config.toml
d_model = 384
d_mlp = 1536
activation = "gelu"
norm_place = "pre"
norm_eps = 1e-06
extras = ["local attention windows", "gated attention", "a smear gate", "capped logits"]
init_std_qkv = 0.0191
beta1 = 0.9
warmup_steps = 237
decay_fraction = 0.933
final_lr_fraction = 0.0
seq_len = 2048
steps = 5108
Each number is 500 + 40 x the weight over its row's rms, rounded and kept within 0 to 999. Layers, rows and columns count from 0. Numbers have three digits each. The size before them is the row's rms in percent of the matrix's.

# up: layer 18 MLP up, 1536x384, rms 0.0385, rows 858-910, columns 0-127
# down: layer 18 MLP down (transposed), 1536x384, rms 0.022, rows 858-909, columns 0-127
up858 096:514512506450455470521468475501590448491510571402584485488516539519436437511494453525458392471448503519482480511465521516513527519468463507458523499573566523468449511530508564438502464514544516543515557457532529493483475490564475461520533475452469439560537512462539489511529470454457605512466504494471448525541485499498459431467500455562549539535446479554479531505474519457573547467535
down858 090:572500483444535410464479497526504477482502494512546563530574531536483546532453482486533481502510437464563531529527558455456469445605520455458432495467514467498438467467534517515490516476471513489524486443526482542536486433467505474474467457469472490528465478426504519418582543595462477567479512455532433562447495519551535510529537523417463480529473518504613525488479504494461538447494
up859 086:536514483493536522483512503529481510508520527468463511488514460504481431470535479434502528474571550560480527504511540409576534447474474478424443534441477510454433480449475488464440443492512570466467436489539530544535486577531467491546513497504531526542482545526441562548460531525484523514505464533473598439504463407515450405472490488536495455509444495468491544478488507537563493513518
down859 090:575537485492584527525471492450561496471472466509471414480514496591493454532470453452547527499493454502515444520455478567558541502556498515479461586438568476537461478498483471484474518414475497467427554533499572603493513488481503436519473503530483517495433440526529535489510485554458538489463438516490458527473506512589546530458496506505465486537438503520577477509531562453433476475552
up860 099:517480454561495460518536563513501497458481562512496563439470514518498538535496498443516438598527470540453564475538508424478509517456476506529484530427531518511522495521519526536566474446532489517483541524476529490496545504504544491505473615474459473510532522534470484507469551483533549522526501496521447579536486476551509430496508465480628462537540565427526470552536471497498461444440
down860 100:529534503543514549489546498552384546547551491493497494531545505544451467506541482549475535425482488488494556516554495514500519469534480492512487583502422556545475543513519425478402517532521495455467517530502504545464470509481482480412543420543616491499575503479556512547532484544489489589447504636482543387461512459469442526521520497526493448478456533515547504424499566495565486472460
up861 094:507455472490445517463536483494542533512510453517477548485487438447511494422477541527459490499537453436596512521501472497536559480508420532446523553485508517531507502495479484554415506556534492497474442518575466483485525491500532547470495541584496501476505419540439507504496505537461528526541547501452495431486449515502465519522555512560560546470491469507533449508634461489412526434544
down861 097:544535506446443464480439492470425474499399495532508501466493494460428557542538525497421496497573407485506485504542567503454452534532456512439477464549386555511525443489462462457503600493468511467519461573443534507466487469551444442516488502480511482463494535461492508559516504493504510494515510508497468484427533433444535454512561559420460500488499542559484483511568539446578496513466
up862 097:538467496528415427467542394464440472541559548509499437462488454510513489527492537485404484568498553481464502518532534475505483432434481563553495579518518497480456450476481492499448563488545481551555523475534429505442530504522488470462547559451470537431603506476518527508544507535493511458444482470530579436472532485492534460480472510481506528519486536514591483489486483455596551501433
down862 092:457542520504566542543407489513511516496472531541606527558474511506470586495497548549517505500551506494480558492518471532606457526518494424500477465486458502502523496458488544514541507529461516572502510433511530497570448515488542546507513459545544469525515496527549501517514470525527489508541514549537596576551468540520470470521475466505481550498487478427472547467599557550492552529528
up863 098:517465484489477485440580497490499469496491547476479561490474528501474529581617505483457482542454518480434492462468481529465439485488560504497357504491599446485439464544466497480527555479474494479521427448538462494470570542464397453551580547530500545511536493461517486515486527495497498520464493499524541480522553549517514502489538565481487484521550446586577556504483463515478491426487
down863 093:501493485424488518488489544490516539504555524520513476546536444536505471462510479486475529511499508467542558484495512462511514532537578426544438540549466485568555488438549457459553528448501489501488497465526456486439449482456475495435470502493502486520474551516544477539454494459546484540400500490535521529508473457532432504521487482535532528464567532431476549401412509533488521512483
up864 099:508408499449457539524438479477537559570439575590488447491488455479555502504456467465498503572479539518419473540489483543472504482525469503477527495438470497430513465490594533570521490561526530510527468486500497502519534487457470532534468583489459514543453500544436543506489482446531472518497535471480494544492508482493508485535506515502474535472570533439479494509506462486468489488516
down864 089:473539507514457527470540592520501492511585495404580529475484454545433529518512509485489515493576541456502485602503532500501471536441595462548526504515472425467495531505490489469447483481470539464559481447526540435462530564519550545507544484454536518545575489475484470527543499399512529518513478520502467467494553447577510514429518457502507512543515460554529504456505484471566466478496
up865 107:548505465509470532509530482455471434489502564575448490487535480481493461480440493539492482403545534505479501485492569427500501539544492511473463527458513469556449473578576444542565441518524480481567411480474492533466470508450513482546505456496559498518519461488491445465550544516509497515491461469464587470496464492552457477419564505455526521461486479576449407483543433501516509540544
down865 124:428443566534492448502461566502524505502555458500580507513517426444520498533560452446474511508478505527552535524456457504478500479469502512479518578483531506448513582571445501527517510469641504513469528549474521532535539550547534521427502539563591490505443560475451516505428510462560518491471496539528551527437562522478484491420486562504496508464505527414529485515540536534552470431478
up866 110:452456469507456518506485505509458477509518527499475513457526400537557448486503508473459518574533432475513507519480467497511526434514446459575533556514463547460473451551458443576496470537548500505524457468488487556468470486423511444446492507530483495519590489524509484460581527482494559513421555546575472510556570508554522574562527516546516466461580469453477523508577419495469513454453
down866 114:509482536503516492503427501535523522556488432495429477493479518390457487492516493443509438495519561442501556513555536480520478504469504517531487499518420560491575519514537528503426480489517563560486576498571452433548616433562463564403466451541601458441470528448519511598432514437520477598513529449408514451523495543445459466466520572487501469584522510462507477489512448484512519505497
up867 095:494553489469539502518462420529483442534446553462535465506474533524524501553533438500505491476480457521498478487460442437490585439508496455536535498464473482426447424504463548510559500448467527502487575499541516532487533455544536541408515494460413515595511455427438450549508516467493574485545487476561478454514506495464474454488489468594529435479566438452493500529505462518443451461459
down867 093:512441531453476439503526504496489556530616512509475538470547511587527473530551482513501604515530430499408491476514497518460470488530453502469581501480577449531522563526488439482503523521478551550496495491538465558470475449488466485506552472472506525512515410541441538451474478504570510487502500574482499492545502524557574490540517413464580447486505532443533518518463578426443566477511
up868 098:524503532568483606508539517453440558489542540518493556494456502535544566506490498474507575550497584445569457539449447448490520488430464491496450478513523458534494513478532509499450470507536487520513520463514474483520473537444486493581503575486494429472496464450465427464514523524481551510480557469554578464460504507520535465572401515576450534534455510490545490518471475497454474455496
down868 084:521512489484482443457469443563534430493494508494558586546522438518500523471539484430508519505481552459463485551592530517510524490476568498504528443408476520532464544569490445574537504502425435501469494502533458487538539492524539474423583535560449505520555474488478498537555533459514511525531473478490555488435477394530455486577464533529492451549484482412505535494534519547515520503457
up869 095:422463484494496499502529454533512448532538514542518496466444541485480488500506490497452435465565505492505522499471509518491474491520563528482530549504503512497517502478509503525489479510483532516502424533438458600531503499574525487446486535480575520493527552517483481483515461468507583485468546462503540491529602516523504491472540495496519472490476579480513420561481482557448540543493
down869 095:465493497520564519517485554485485521484436491473527485504538581468462520443442485440481622544433458512448494514563501481491521520499496527606502482436499484571528514522497531463507530472533538497533446470485516465515418512518468522500508559590477581547537576422455487531506509476521481550492509540426444539489455433458504474497491511543459488487503460567428521452482543581552470473465
up870 104:547479469466443530527489557459481539472486430448445538534471482484516493467535452557514572500544516455553532545510410503570544488456466502497544459417566533486539509468537509407469472526478567547471473532483467432529495507463558491525458506514528457519439488406473516538585489463488522506529470460480482460512492518428512456509475535542528483495518476470517542506518437604516570498538
down870 100:471444490463504462508542549521479500534515505462488575462488506485477434535481512505505498501435547527480503461510504476512508510524569540482556486499513542467510454466497526516558458506542661499533539476487481467531480560433531462529549500519533490454488480446463515456532536420496497556493495408488507497541542476507519454562535494553472489459551497486501483506491485512471576497507
up871 099:529496493465532464538498430513555488454553532501486535476449538531652455497559482428513468555504533494456519440542554468454487519506489564419475464551581498508540492499483554539491508512525514517582520528517437519468429585511445447512496496502573509507514505557551535496503408484470527523524491448448477510553506496507454500584453537489539522548499520454491534502450444470519421485529
down871 096:543492506487447454512469459434448586489526523483543473481496475482542527455465507555461477498496485481469533518568549466539465482498519487443481485587459439467484505424561483535485517492498548518474529498511497488489454504520528557511495492449408507438443494470436397526453481548509564585498525448468490427440542503463424498536487428454470555555467512500495533477511456406473484479568
up872 098:447481473565400464468440465517547484505434468562541533553509518473456464435463437476541418477475511502531535442538464533454460549503500558470460518489531521442545433460535511620469542446468481488523540445530468505561445470515479538518504527555496521503489446484532540509491456457435628493502456413566456500511515465566533523501504471475492488438529558502509471461500548551483533428522
down872 087:520539491513459498547502483505521404504546503528482488439517502519536465517510499472500532497474514499548501494476583496531487452489479543501514516498523545507564509505570452523596444462436484484473496538532526485516450384518492540459437545480515436502490539490511509494485503491484417475467528479577537470512496523490459507497495620519525496542482464461437492498489517539481527456480
up873 098:458533508494533521538459505569459451465550563553563471527487494501486462521520435453460537534495589471547471524467550508501498512532481535478562471404475539466445446470541489464534468524515499444516574533411534614495451527528494465485464493561467483482453522450444504500568569455509461523519512559486538515514542480481537496539422544504521437525536514436578430570523467453494498444497
down873 103:562530501489410462461531511489497467589485496498494476442533529558553461537475516502539537535376448600515472527491507504512511525504566477458442454547473440526509481556507535479460533485510462545534440451531544432580539540538495537474547509462556512487496478581522509480524523467465516515457549519505388503447524455557575471523519482559408461470444572495422482437487570498526480473516
up874 100:514476495591504558551482446488491551500514456547543499477510446536526473492512433513535533557602510534487540496454501421476458532537477460493524497462488520545526469508502433510481471531504488412496513534522446504458503483506545488523526547460508576407538492526477500499474487426431496495550497451561543466469454474519401564567492575466497551506428516510506474484527526482559460458496
down874 098:488473533570449500484520513461516480465543494494567513504520545606464456563446451514526523539460522537541500515586595523572581501466552526562569503409455494562513480428516506497475506427492496528493559542445474480530567501482490535535474543550474508554467478524527579556525513501449506542437463525464534494494504457419449509519489506489469495422501466496544513542527512521535401507466
up875 099:518513533512515496505480473491505506479452534534527474422563522459527432508511578497456497539412538541506531486538467521532421525461517471499574545446476508524459551488473522454466522540516487481449457523548463528561498483486553562545502490482554532472450431448441499456499510595479567433435530485533522473465492484520479482520491460488444471487478546474440446535518509556558562526480
down875 095:503529458528463620513513452472601497475511465440443515520470486456491470464461526490551455503445510467466454487458526495473527466426516500469477536520507492554518507499514492526506515484487498472572544444476507538470564488512602446485517434498550491498545544482492481466485456490509460547577516513456475486449410491519475511453450537469462568511451455534514505424460507503437526483529
up876 117:515489473531516539473464461514474471467527487502441551494505574585484415483543479507494507502520510493471452486599457514518434544491538477515551542485526546574464439445542469465434535470458473516556431545480474472416505530518536558545487530464583494503450479436464563548451517474497550498491533517605458517489534484491524421564537539508562487418476579583464461461456460473502513503494
down876 132:472524511527502491453569513540489497451497448482479489518530427497504546480490504507511501511454462481552480512431480497483519475492431553526566533466466455498518590483557473509526556477544477570507541510532490580497559437482484490539506534571534565524497542486447478524516489481477520507531518515440551445537494458450457542475454449493493507491618428469552532507539554520476459540437
up877 091:503445476515432479491534473491498518506545582563516559486504485540553436479476436544514527555579535496526508449501435528507485496551487402523414486430470553531449458461547512487434486553570527451521488529461492452522538502457495515546594516558460515524485382520472504527485546464541446524534508475469493515518475439502481531424486432550531491519557520486520450579533523516472523470370
down877 086:486506527493524495549494515473567525478452544470451498424502389561526489473505464495455553457440476541511450566506579475522523341540497476488532505474447486540507568535510500547445558490498528473567563460508561594493542564549509456528461486450518494544497500554538530532491493491513468513488531473441468572472513573509509559493549511477462489453462516493453503417507518443523492500546
up878 108:454476473521477489497439472494507484579443556551546425461446403548510449470473479455549492508518507442500553476527476466497561517502500495502496514503502495455443457489476493461450441568537492452598532525403545537499427487487497537540567489515488507530509502533510521539400426533510513492506516540512526506528467450422536498528480537489521517505547445576582520430511419474486575515485
down878 122:536494487520524518464499466546495523442503460478480589462506518518477589476580472467448557515524418551493473456420539422471437523506502534439488505478551521560589509512549528544528552460503513553519458476623559517529525435550504525534527534507472506478496541437486468422525526514484503494500563479437466616482510518537469561460462481531456534537479497463510490457507534560441453565527
up879 088:453492409526459497489445449524449478547432411488478528479465560497490510406513505510530514530522543502524467505496454513494472458520531575491560568476532492473427446481508463494564537518496469536479504488496468557553371527445453547482534529482482482463517466437471534566493453488504432472433475476471522523566615459493491545506524483597505490537500539553415531506469484472555486516421
down879 082:555468485462503479547480492424520410519486509439578469485542490489471538528466534525419397586525593539501520471512459474475450462559505500476441429477505545574486454503449498482499545464438501393530492546461514445489522505604501490516559479473526442540485549502447464503518506523537539493571479448563531483516503490536507507400520503490497500478546436560538448481550526488493503507545
up880 102:463576481512496477486528559538552512422491492434552522533527497483501555457521560557421559453445524519507558515594544438519465507554548418472490475462387536471436471540499491475523438551530529476454501450475488495495517490490546545485488522518483548542467469523506450511499534445526477513516479531525507495533498545445442475580489457529489510553454452495492515477497528555515455511455
down880 103:572445496482528532532409578538518491548479476516517498464447497479450466489520510454485466458505516499479489510456547511486491458582485498520492451513560517539528475497496507536564527424478474576569546517620577465442503543493478440514452496520574450489476592469493556443472453500506417517546443474491546529556531506447543567470436484554494475473494506521437475546535421478521490551497
up881 087:488485538493506501516542489517476492586499494504451529551506495552481533484531486411522548474513504444501529491517487493536534478496585495513469514487476533482540480428528438453529515490491529425556514564454521501519481476435438524531493520537653491449505554485498525465528432457548464552498513527506504506484522497470531503587534502531463538456577462518549533473506441501476579496525
down881 080:584535522545511508421488469503508440523440409445566504489510437526583487492501492482496520533479517528390514530530530462515493487489529512541497492471510512464464533517531569532502451553503540477476475401559540512473474491494476509518571487440544497525494581484515493542436508465462545468504543521485475536538441452549500464526522506536536490494563481483473511486550491521484499525537
up882 101:498537418515441499444455519457490473543524511577478478508503473494517506534505564555460603445473465534517501491475540500480529478470491400474507547482545501454447489464535443512436507502499549509509449407443482468484476512474560493467526478534480505471455486440510507449467432516571502476523469429449529462463544508514567499497528429518475509484465476494594523482503530466490541568495
down882 100:539470485546464538472496526563574506504475492540482534510499521462482609420493509442540505468514597468530525498520579449560470524425465514509486509613470538546571557471470463517548519569501481466472546490500519475519460545508486534480445510472552572510484520563451527505457490431459512413530508488443477499529520554545489510496445511486559435466476507480424476473472520526519525503468
up883 103:499455525457499522555407503500497473521560533538533476551528480485503495534478445477479529456578568497400485467574468472573546486475552454455498498485438491479472492525517467477444490489512509447493521463540486530495482494538498466502514591470504567495488491448507489444511492381548562451486574439401496511498483433482458500581447524526510551524534471542472482535533501470543530468460
down883 094:494600438529475531502503431572518513516485542490508462506470509444437504522443518494501521556500495452479527440506533480493527561433536465527439500481578503568488482468512499553479518535443488510454459487498512486484480508468492542498425409583462551528587465496482547489466378488460517539467508405474415470514499423534521444568517545492452481520544549394558496529469481448439556471415
up884 081:570548517591460541470517436509601502510468474567526493434536467479523520476516530508465514551438533544495560477489510455495497523507496507582527473445502524391544519415560513542479474525465492500558506435421468546445543464518457557426549518505460517525537479463503541480587501472538541495446441460535453510545525437548473444545471577504512417506537523451505515464514522513473467526484
down884 073:496517545527477533413470487494564493470544445498505493522479495494550562454548564529477522550563530508479440493517539476448506490525514484529462455494506450456447494513426484445492544449505440489538550485467533502500425439399487464460494502443553482545474475457482420507545485512503506507483506428473496526545465501491446510558471476588483520527620457479593499489534534499377536505455
up885 100:512466439463476545512458395490503449469499562494546573491532565485462426496492468452507524472507473429484481515558474392548455495426421504517521524514482534492457447444537511520487484558537478407483463467515495470430503485546481465574513472582483503462494571509501539545536548469571465524496439478476547530511466493508488465470518547443501538536451436599481437458424544514473490535470
down885 105:489583496517500543458509485474507561459542479566487411528508579508450531510525500491472457522476499517500521556474466572492501540511534467526508470469451518486517506598499514541504531560473485502463591474425543518488526527548486470526480501498503458545557438547553457578586463497495509435519483497436535461505451528495451476513500475533459474391500474408511511499498517466596458490527
up886 100:507434544486503447546503520488501494517558492429464438580520504545431512534508525480436481547444495469436519491476444542535433451520592484613429615496424532444543462504524458519541499574505528477421462431528509578455485493521529509494563481449559562458558488518530494477521531469506567476543478536490536512489512489451517470462444534481491545472505477500509500528505498478551455503441
down886 100:530507438428518487499465474476517520596505497464455406429491460506559485502598477516487519509598477433450470452626498510487459431535526531449530412458571554507489513450445519514517478454600581534642485506519465520502542510565470479559495503516471490500503499506503584547464475471492514517500528525371508418515492499482481493508469455477485483516477519510567499527485429466414481521502
up887 111:441520552486417507468477507511487446477504524496497507486498505507416547507501449514572586537524569486528459434522517519475509539491498474434581461544548498473463495497522436525450522504487541484531391434435511509501477525462506503516501568565496500541497444478542535474510533460489483514497575384551577500547444503552585482515524575485550479483488521577499530446467454483537497497476
down887 108:546606538480460533483515504477471552568495543497520505494469539487532541498573489487545428450524500534532500504488447475558557488450477496545513527522512554558497495556508524438477489501504549496492453498515480436526455472520544496477496524481543489451549524465534467498442486469468463538512501549491521565536512484437487552470400549495511527471462527504420494484528486506536459526451
up888 101:509463459457487515519530512450503524448504460556539450454432555470520572411477515472524453475465519486538546514591494516505552499484485517518494484480495504427439433479526537498488567539524541523508501552542462492515542498485461519510491516551525465519446431485508514499499446487530501476525414410455539557527511579427453471555457454492529524499455507451585542520498509502501567441380
down888 098:455553491457478532506513490500498568522468549460547466539501510518435574466563604500541477538462480542486528501483548513476474470537517506505468504531528512499497474460506437509425505524529422544442524475479475509505497480530518547455514525483526471541496547471556478522484496453481523495531506515520505489464509534469493530479455513529497499520498509488490493502500511521495469508488
up889 097:498537450509489508423440501462559585514489517500495431497500528531511517495503535578513458495484561472503464494537449447481521459480559511449519593492570543435526531523482512568475472492538527462456501376437469495519500497499484431504581501449512418482469548477502479535425527543488463475515501508548539456514476487553557460545494412495478450476519487493499518495455460525494478462521
down889 093:612446492460512508484498444464431504484587525540519533520474438494527491549508479483427518506496547511458553503488529520482519483506499485525512461476406550561518489460479490536480553533455546460421516500478567459518509532484504579493538506532565531443538465527493498519561466498543591460493474494546488453540550531460575546483438517611495511481463562545444475508507455524547548533509
up890 087:468527514497530463511556580488531513467483481561521496529485558472464512514543441452511483472456452543503466519565437547437521565524544462398463547486517432473476471447470552493431480571485541486491553512472542482497530528458559518460495517479489506496530467444577554442571489464446499585481523441486546541556480456432482522503509531542607515512563440513525523504469511477441517563518
down890 079:482397501491492537474508498482492529432515483473541433505527521521547524527493506463559502501486523475463515467539538477510461552579498452526528521510561504449477496508472557468481474531431523494486487490530532435507470437504424478540501472488477474498515472513489545508465491471475500490499420497517491521508552483488460499494507519472514447500487564533465516508497602477524481554467
up891 097:556489523521563473566535461488565524640532542445556460522408453492536501523480500504481550475543537494520469429533439515470513430549549474460510515492454492460567454432521487502559460474516530416489556502475466501483453472516456416517549565470531433489505479504471589493529514502511497446521520487465532439512447507496498485549453463505570526556461574496461463544507470478503541468478
down891 092:504469487519449545518446471472462429500524469423553584489477504452459514491613471528476479505534508468492523501531519463485551521420457534472428476454546533470509486478529498554524565530469523524538518532528476498476530493478519509504526472489493540455508478487448497531498457525417486496468458480511516506536489392566514527491560481553450496531507472532494515452418484415494456513453
up892 095:532494473526434532430532513482480470456578507471511515474552510504519481371547523445480445494519491529446473525473536487438512463537545527564515521543495531454484487491530461489552484538452535472477483487490513406529497504521472451525484463533509520441512540482542482479491488534422458464433484542502527479486507443547498503584500569513453556432465536495489524496513500484512530464558
down892 094:396485607508534460560516584462540466547468491489545514448487483506510510512458552516572514550481497457504505483504490557487495549535465539483564479454511483487495430543453493559526431533524557471485513470473509593563513501456440525476447469537492572490491401583569504482535545587565551536504493489541537570461517506485435497479538525522530502571516535516434552578494482480481482490520
up893 082:555438492466529469480562469498481431511529446526452487450493526454421521444448533499561531510543520460540521520441433553515507531467538482484487463458553505509468481472516480507512467436526514513551460444488531434513441504527504532487454531451471498419531531506565466556506459441455561554535566461471521540545546520482484469539495588523465522443484447584501470515454506557456554596561
down893 073:509475508517477570502513628483517474533526517484507530439472505460523493495474586471447496534496462527582599452551495517494444538554554515513542464546500489494483531463483577472621491541500535433466444456559434608486534486510540472472507534479477484556510465477470494504495516466459480490504478454522486514431495490472539518430514495468449516550476504407444496515591524470453491492514
up894 098:542451529492460593505506472485565483506476457521511548451507505542448454464543463558458573556474552479505538474423430541470483576531434554495473492525465453435440516444608487506541447501436547409422492527520473488427453521570497482528519513448569424533510549498497489537522509448479544430436513542538488474514543476454485481482572523524538512471464554482548444523470532486539496455482
down894 110:545478489478471437562498544552429530474526509499518446448497480480467520492404506497472512530498512566530512518570597525497459464534538440484484501451460452562497451469515524504443515487541496564492504548487503579621481554508538475532502512520449415553479470492488508497492523492576510539477520471458500487523483491486456496547567497457496505481522469489513485526537493495508558490574
up895 098:417480466486565573472493482523462470491481480466525504487450558466465433512502460455495471480479573495540445480473510508511432533484521478536557408483515499450438554469499513534498519486545528443516605530485472554542461556438465503459500533543465470540467529496475512529539572522451498467562502519597477508524525513426512529508486480547434500518530495517493492477557458492540474543459
down895 090:531575571458501485486357544458513497423461576553542479495527489461468511505473542438486447447494514529498458439555427461519560529472517514425531501532457554460494480453469515448527501509504588537489464464501515531519594565509520516510476509447527435479509465509541439495466460566515552489511453494468506479466498467528510458498554477453463583534526508485418521510520459501504486428438
up896 090:433472455475507513530545515480466416513457485460501496558515553482493572513452487526468541521498510544505490510522492405526475506532546545414476555535541539509502456478483518477537563498403569472468511531454473519476441493513474447526487482495562516451478534470530504461566502520446591527558461478555514535492521437450515522595498491546426526516444503485490483504493547417467548560455
down896 095:442485471474557498540517484534489496495478535518500519530498498465484500433444469512533457434520417454445530517547482560491484498530546482565440426559474460454440482474546462493459484483458552466485549498584539438443483425515462430510464517519435514474477456513484509451515454507498425505512511495505459493402468526517531518510491500536500493539422471535532507510484552467464436430545
up897 086:454476555502416466478471513587498449449475454459514589521478485540463426507489532540495510488415436475547455502485494553527412499556483466447462533506516498501479511479476501567434482552449519497475455525547467560510488575548552520523505508456483517468501535382528488514491537511501488510481422454459472554557488466500548553508478534501460536493524532411493436465472485476450504477536
down897 075:511490553450496523554495583523439572504493462470480487441427558563514530493428484479438524468549475492456519503497473505509582535588495492486483464497499431470475480517531568488496445577564504472554508518532525492547501600483471560538505472548528507448490515503551503511481498505502533484457577515578558438487509531446543587531414518478486533527551573422498505471544462471508539475491
up898 098:520501476479469464433504518483530549530496498594571509511482547525546409569503481385543505607446510421455465459471530463510490531491546550407504509494405524449469551420469495530519477487549455548496460493470490520492458564477575454515580517516480536500550519469457493518455486527465541519501494517485453418461519486434504466550473495549496511470505532450462472474498420504417574486550
down898 101:538473386513489553578515491531508541503510526479505525462534496485515534459605467519490526437533543466511491432475515503507540526479497485565518472551538510485429520479471534567547462532492480417527530545491422545535491501462421484505447508510487510470505573451456542413497495470518530536466522548536459486493503494522515561519571472558526473470449461455414537530464498461537483470478
up899 099:452534516468457479520464516444487392582440441499463489493419564504507509546458501509537528530388451468473486533573439511510500546525504496526478535476557510482458486456485524535461479470541500451530487432460479502437546505466523534556540503453508545499523417506510518434459525505533442492491398485492534527570529428560551483528478547527550476545555516541497502469584434566479566455491
down899 092:483435478504549492499492513521511434451473495509519450516513425576455538479535562507455424547549480483450420472467498518453572480567498512532491454519596475473522445538519490501560547434469485488461516465537462520480488496559471482546546593499601479480468483543532486522529435537454459447529429470511556488509568476483510538509517541461470531470541524455528492488469507470522504481508
up900 097:440519455507501522432458555498515499472524488443536470475431500510535482550551480490449485527497459467521454459412485496422448491519522541474464442449473484449424529495560430508436516515543540481579556429546474516499509486468520458549494539557434521507500485452482455425515526465508498520518468453446523491554513557545541451531480494517454456511522483500528488511478460477532549503417
down900 098:630565485551498530591501504472490527463464575499542530536474483475497522495501516566605510482430538509559513510436476533553553521465503470533556526476457500522471515466523491463451502506454530503442542456550507439557505549498512533439510529498535523458540496600507510523431481551504597442487473492498537524461465495493538507455517472443512572488510537456484515485517549458523443455517
up901 094:545457442539502489484469533491495437517538470512492494551514588514523526604460522497490401466498558465514549496517472494490485494482502466508521574506458540422441518561556462484565518568476483440543472445417494573512433524493486486512462495460510498510552534419520428501524475504451502507487529498506545476523526479541598513531473550562479534506514568477541558569510524528462526482453
down901 097:493498546467524489472464511479511523462461531446500492506493454505512422478514515493532490477491591516498494492514538483483551493503478525512475482486472429545504495450444555470510501507474421492482537557612543500478527503518543557505527427483539403480488496585544559521510503454513501518508522497442557490520546500483441550401499504506538485536512526491484524472483464488521553487484
up902 094:443467432496547481452496480580500491542457438562509434441550505478434539574475503542413488460462559483423481572513477519517540535474432525529424453452452543443548491407520547562507538518530499468461497483523488474503538561528461438555535446435554552539488514496523480429503395520517550538532549525588520525471466536514587519547503499452482487501467502531536520534528501491446593498544
down902 086:494528525498504525511560447508462463537515447555536537549568460577562554501479495499472484463456421492477524588508469514517529434458420421439512480557589493492492481543543519462519484442549556561448500476448557472483566568564580551483544464506515467504520462483475516428521533496511456459514482445543443513487450439531468480550435450591489440431503524583536507476604520510557474478524
up903 098:592505465504546526454483501482568487555486552510540525517563412531477510487483559530470477517532522493553511473535471441528488476511450503474424486430448521485428459438440540549569515592472559539509522490616488468503522479493548496477441465563538462540496487473440591501480559549545486500524486483559542457542573541492536443564512568593531480460506560492474545516511530495412484505534
down903 090:522503520488469481495462541500485476496572472472512453512502547449473523496550474489488482531520566526482472504464555514501556474522511491502543523518496492573537499541546476520534572481511544524468481480436448556530456517449488496520519476499495444519513498517517515573609540467486514573507493423484481552429497461525561511512450540463481521537522503444616457576529504538536515516556
up904 103:404533476516451518499428468501485553498516525480496479535529448507565483482453495451482499553509496542492454484559481480534461459570508483432477519453470467531510530514508554518556497525570532502532540508438457500583565558426509510490534492539543496499556556435498525455512492523595473484504528509505511394490536560424526413517428506469556509510553457476534405572548501501504536525552
down904 105:555464451550554537483536512424564514430507557531442489512482513485531536546548495461487469514492580523409471534551563537494487470479476478535515469509517449448491506472473441522461498459470478507518426527525477480449503463438474472447566436506478506508473469506452472552500499488487510531437547567497447444578493549475525579469468493578497400501519513513518513568481490537504522540465
up905 095:445566517435505585417519518535459499531423459529476485484517571467431567540513537511484496532513482557450458540409497542507497531443456504562526536492399454481503470497450414482553496460492526493459577487496505484549512481522474483446556567454516449519470508449457535494528546555476504535532528560528535563451560552444470495493450437473504579496502553435495505534543511488515492469436
down905 092:475498391506552508441539424513549504516527590475530519443535445485513510560523548486502548544483472515501457438474543552503468553493516482464525489437518426543481550463553527477468515447495503622491449474524539500523514436461485473575516509499515492450452542531455477568481434512439477481475514447479485508446526479468561526566498544490486489502552481548538489517440425562523442488508
up906 110:471573473504532486499410479515485499494481540531489480518506514534467420556566560471510465588560476452484467489505430495485407528417524564544453548487518573531517442514453478493493485487518481450598469487408428459476444501473458479435485478487473534487453458466456541510460447492555505558504581508508494493535555474487515437493445546481543451509544455516575492510448479450515516500484
down906 116:498515533472480529533538554449555547517504415485529505537494499518558577486461500512425553469535538551551508515494481490479473483466490496479438479516444462451490529476526493472551480465518442557478580468518496526602495497517504484550537492575573398484593558583512470514508478560605546493489551520539492502464536496539499547531496415528479585520524468462536510462547512545453516512521
up907 099:516495476526477474531549524523484553477495527490538448508478506473527490540524468549456513511427510455524392483565436428490482585490495529436536481496566486500429464538504448531495481469479491516543481498465581451450503536566533562413549587512498453531539510458517413504426462522540526450558477478612467512543490481472584525585421549487459547417479472560481476521512524472466529458562
down907 090:509483463588510498513445562568468451453582516473463519529455454484518532481424499449504520548466559499570479520415516542538466464528548508590525484532496490473453483516509521547500450523555437436509473516558461497409584573517520473467444546426467430519488499502476568464485495550485407571462587472486528521418492525468468557546546413482529458537476471512522499496511492538500504467529
up908 097:538467446486474491500465525552560445463560543492493528583530509507525424438514476449444477529523572464465480444455409462464471510500403420576544503538495502518420474509544532525508496543448542461481466528486519489517518526514596524496546477469522464478528552535498465466453545563453461472550453497493455528417574471493575438543518519498510476463457479501491499508449460505477531535475
down908 098:494476508492454494483543511478487539455483487537555520478454537410525536552493469487488404504545450500501518539427611463505391437521527442457505588435536499452556544507534497475465459535538511529462545486433556572504477505465519541459486502491534412589511511462521538462460492511550555475447532556467438515495446490537432507530517509540440479510520555503466509511492508564598484505471
up909 098:450510588537442470426544490603490487414479571477518477450478495528489511439566528476516509501417488547468489503481544469512450547483531451463535483469472497516520510433518467411548491554549487475450507491511517378564488536506452451544513524485506536519502446481501488498481471546490497549477517463521519530491509503491532528445424483479432513498478479566493543500517495477501538489472
down909 093:429476472446473495557468539470515502444541565453478487530443529562609588566423544528471509403532483456535443554502558420506495490465496527495502565463542447548487459521526505613499542441515400489512507457548484599476516483575531550523496502501512480477517566486442497541517499508536541540470519473503513447494490481461553430552553467503537475499506431445534509463499506498491461477571
up910 094:398474506471556580498514503522491499459474478503430445509490515443515485449580489501445438554506539546500509533503539475520550548504442574502516568449542441454520461545472456524537488466530539476524516481462416478544530488496549489543515532496518568457445596447517463523474558483564531491464480489512532420457502526500478513503449518493548446536530520492536518547466450487575537485500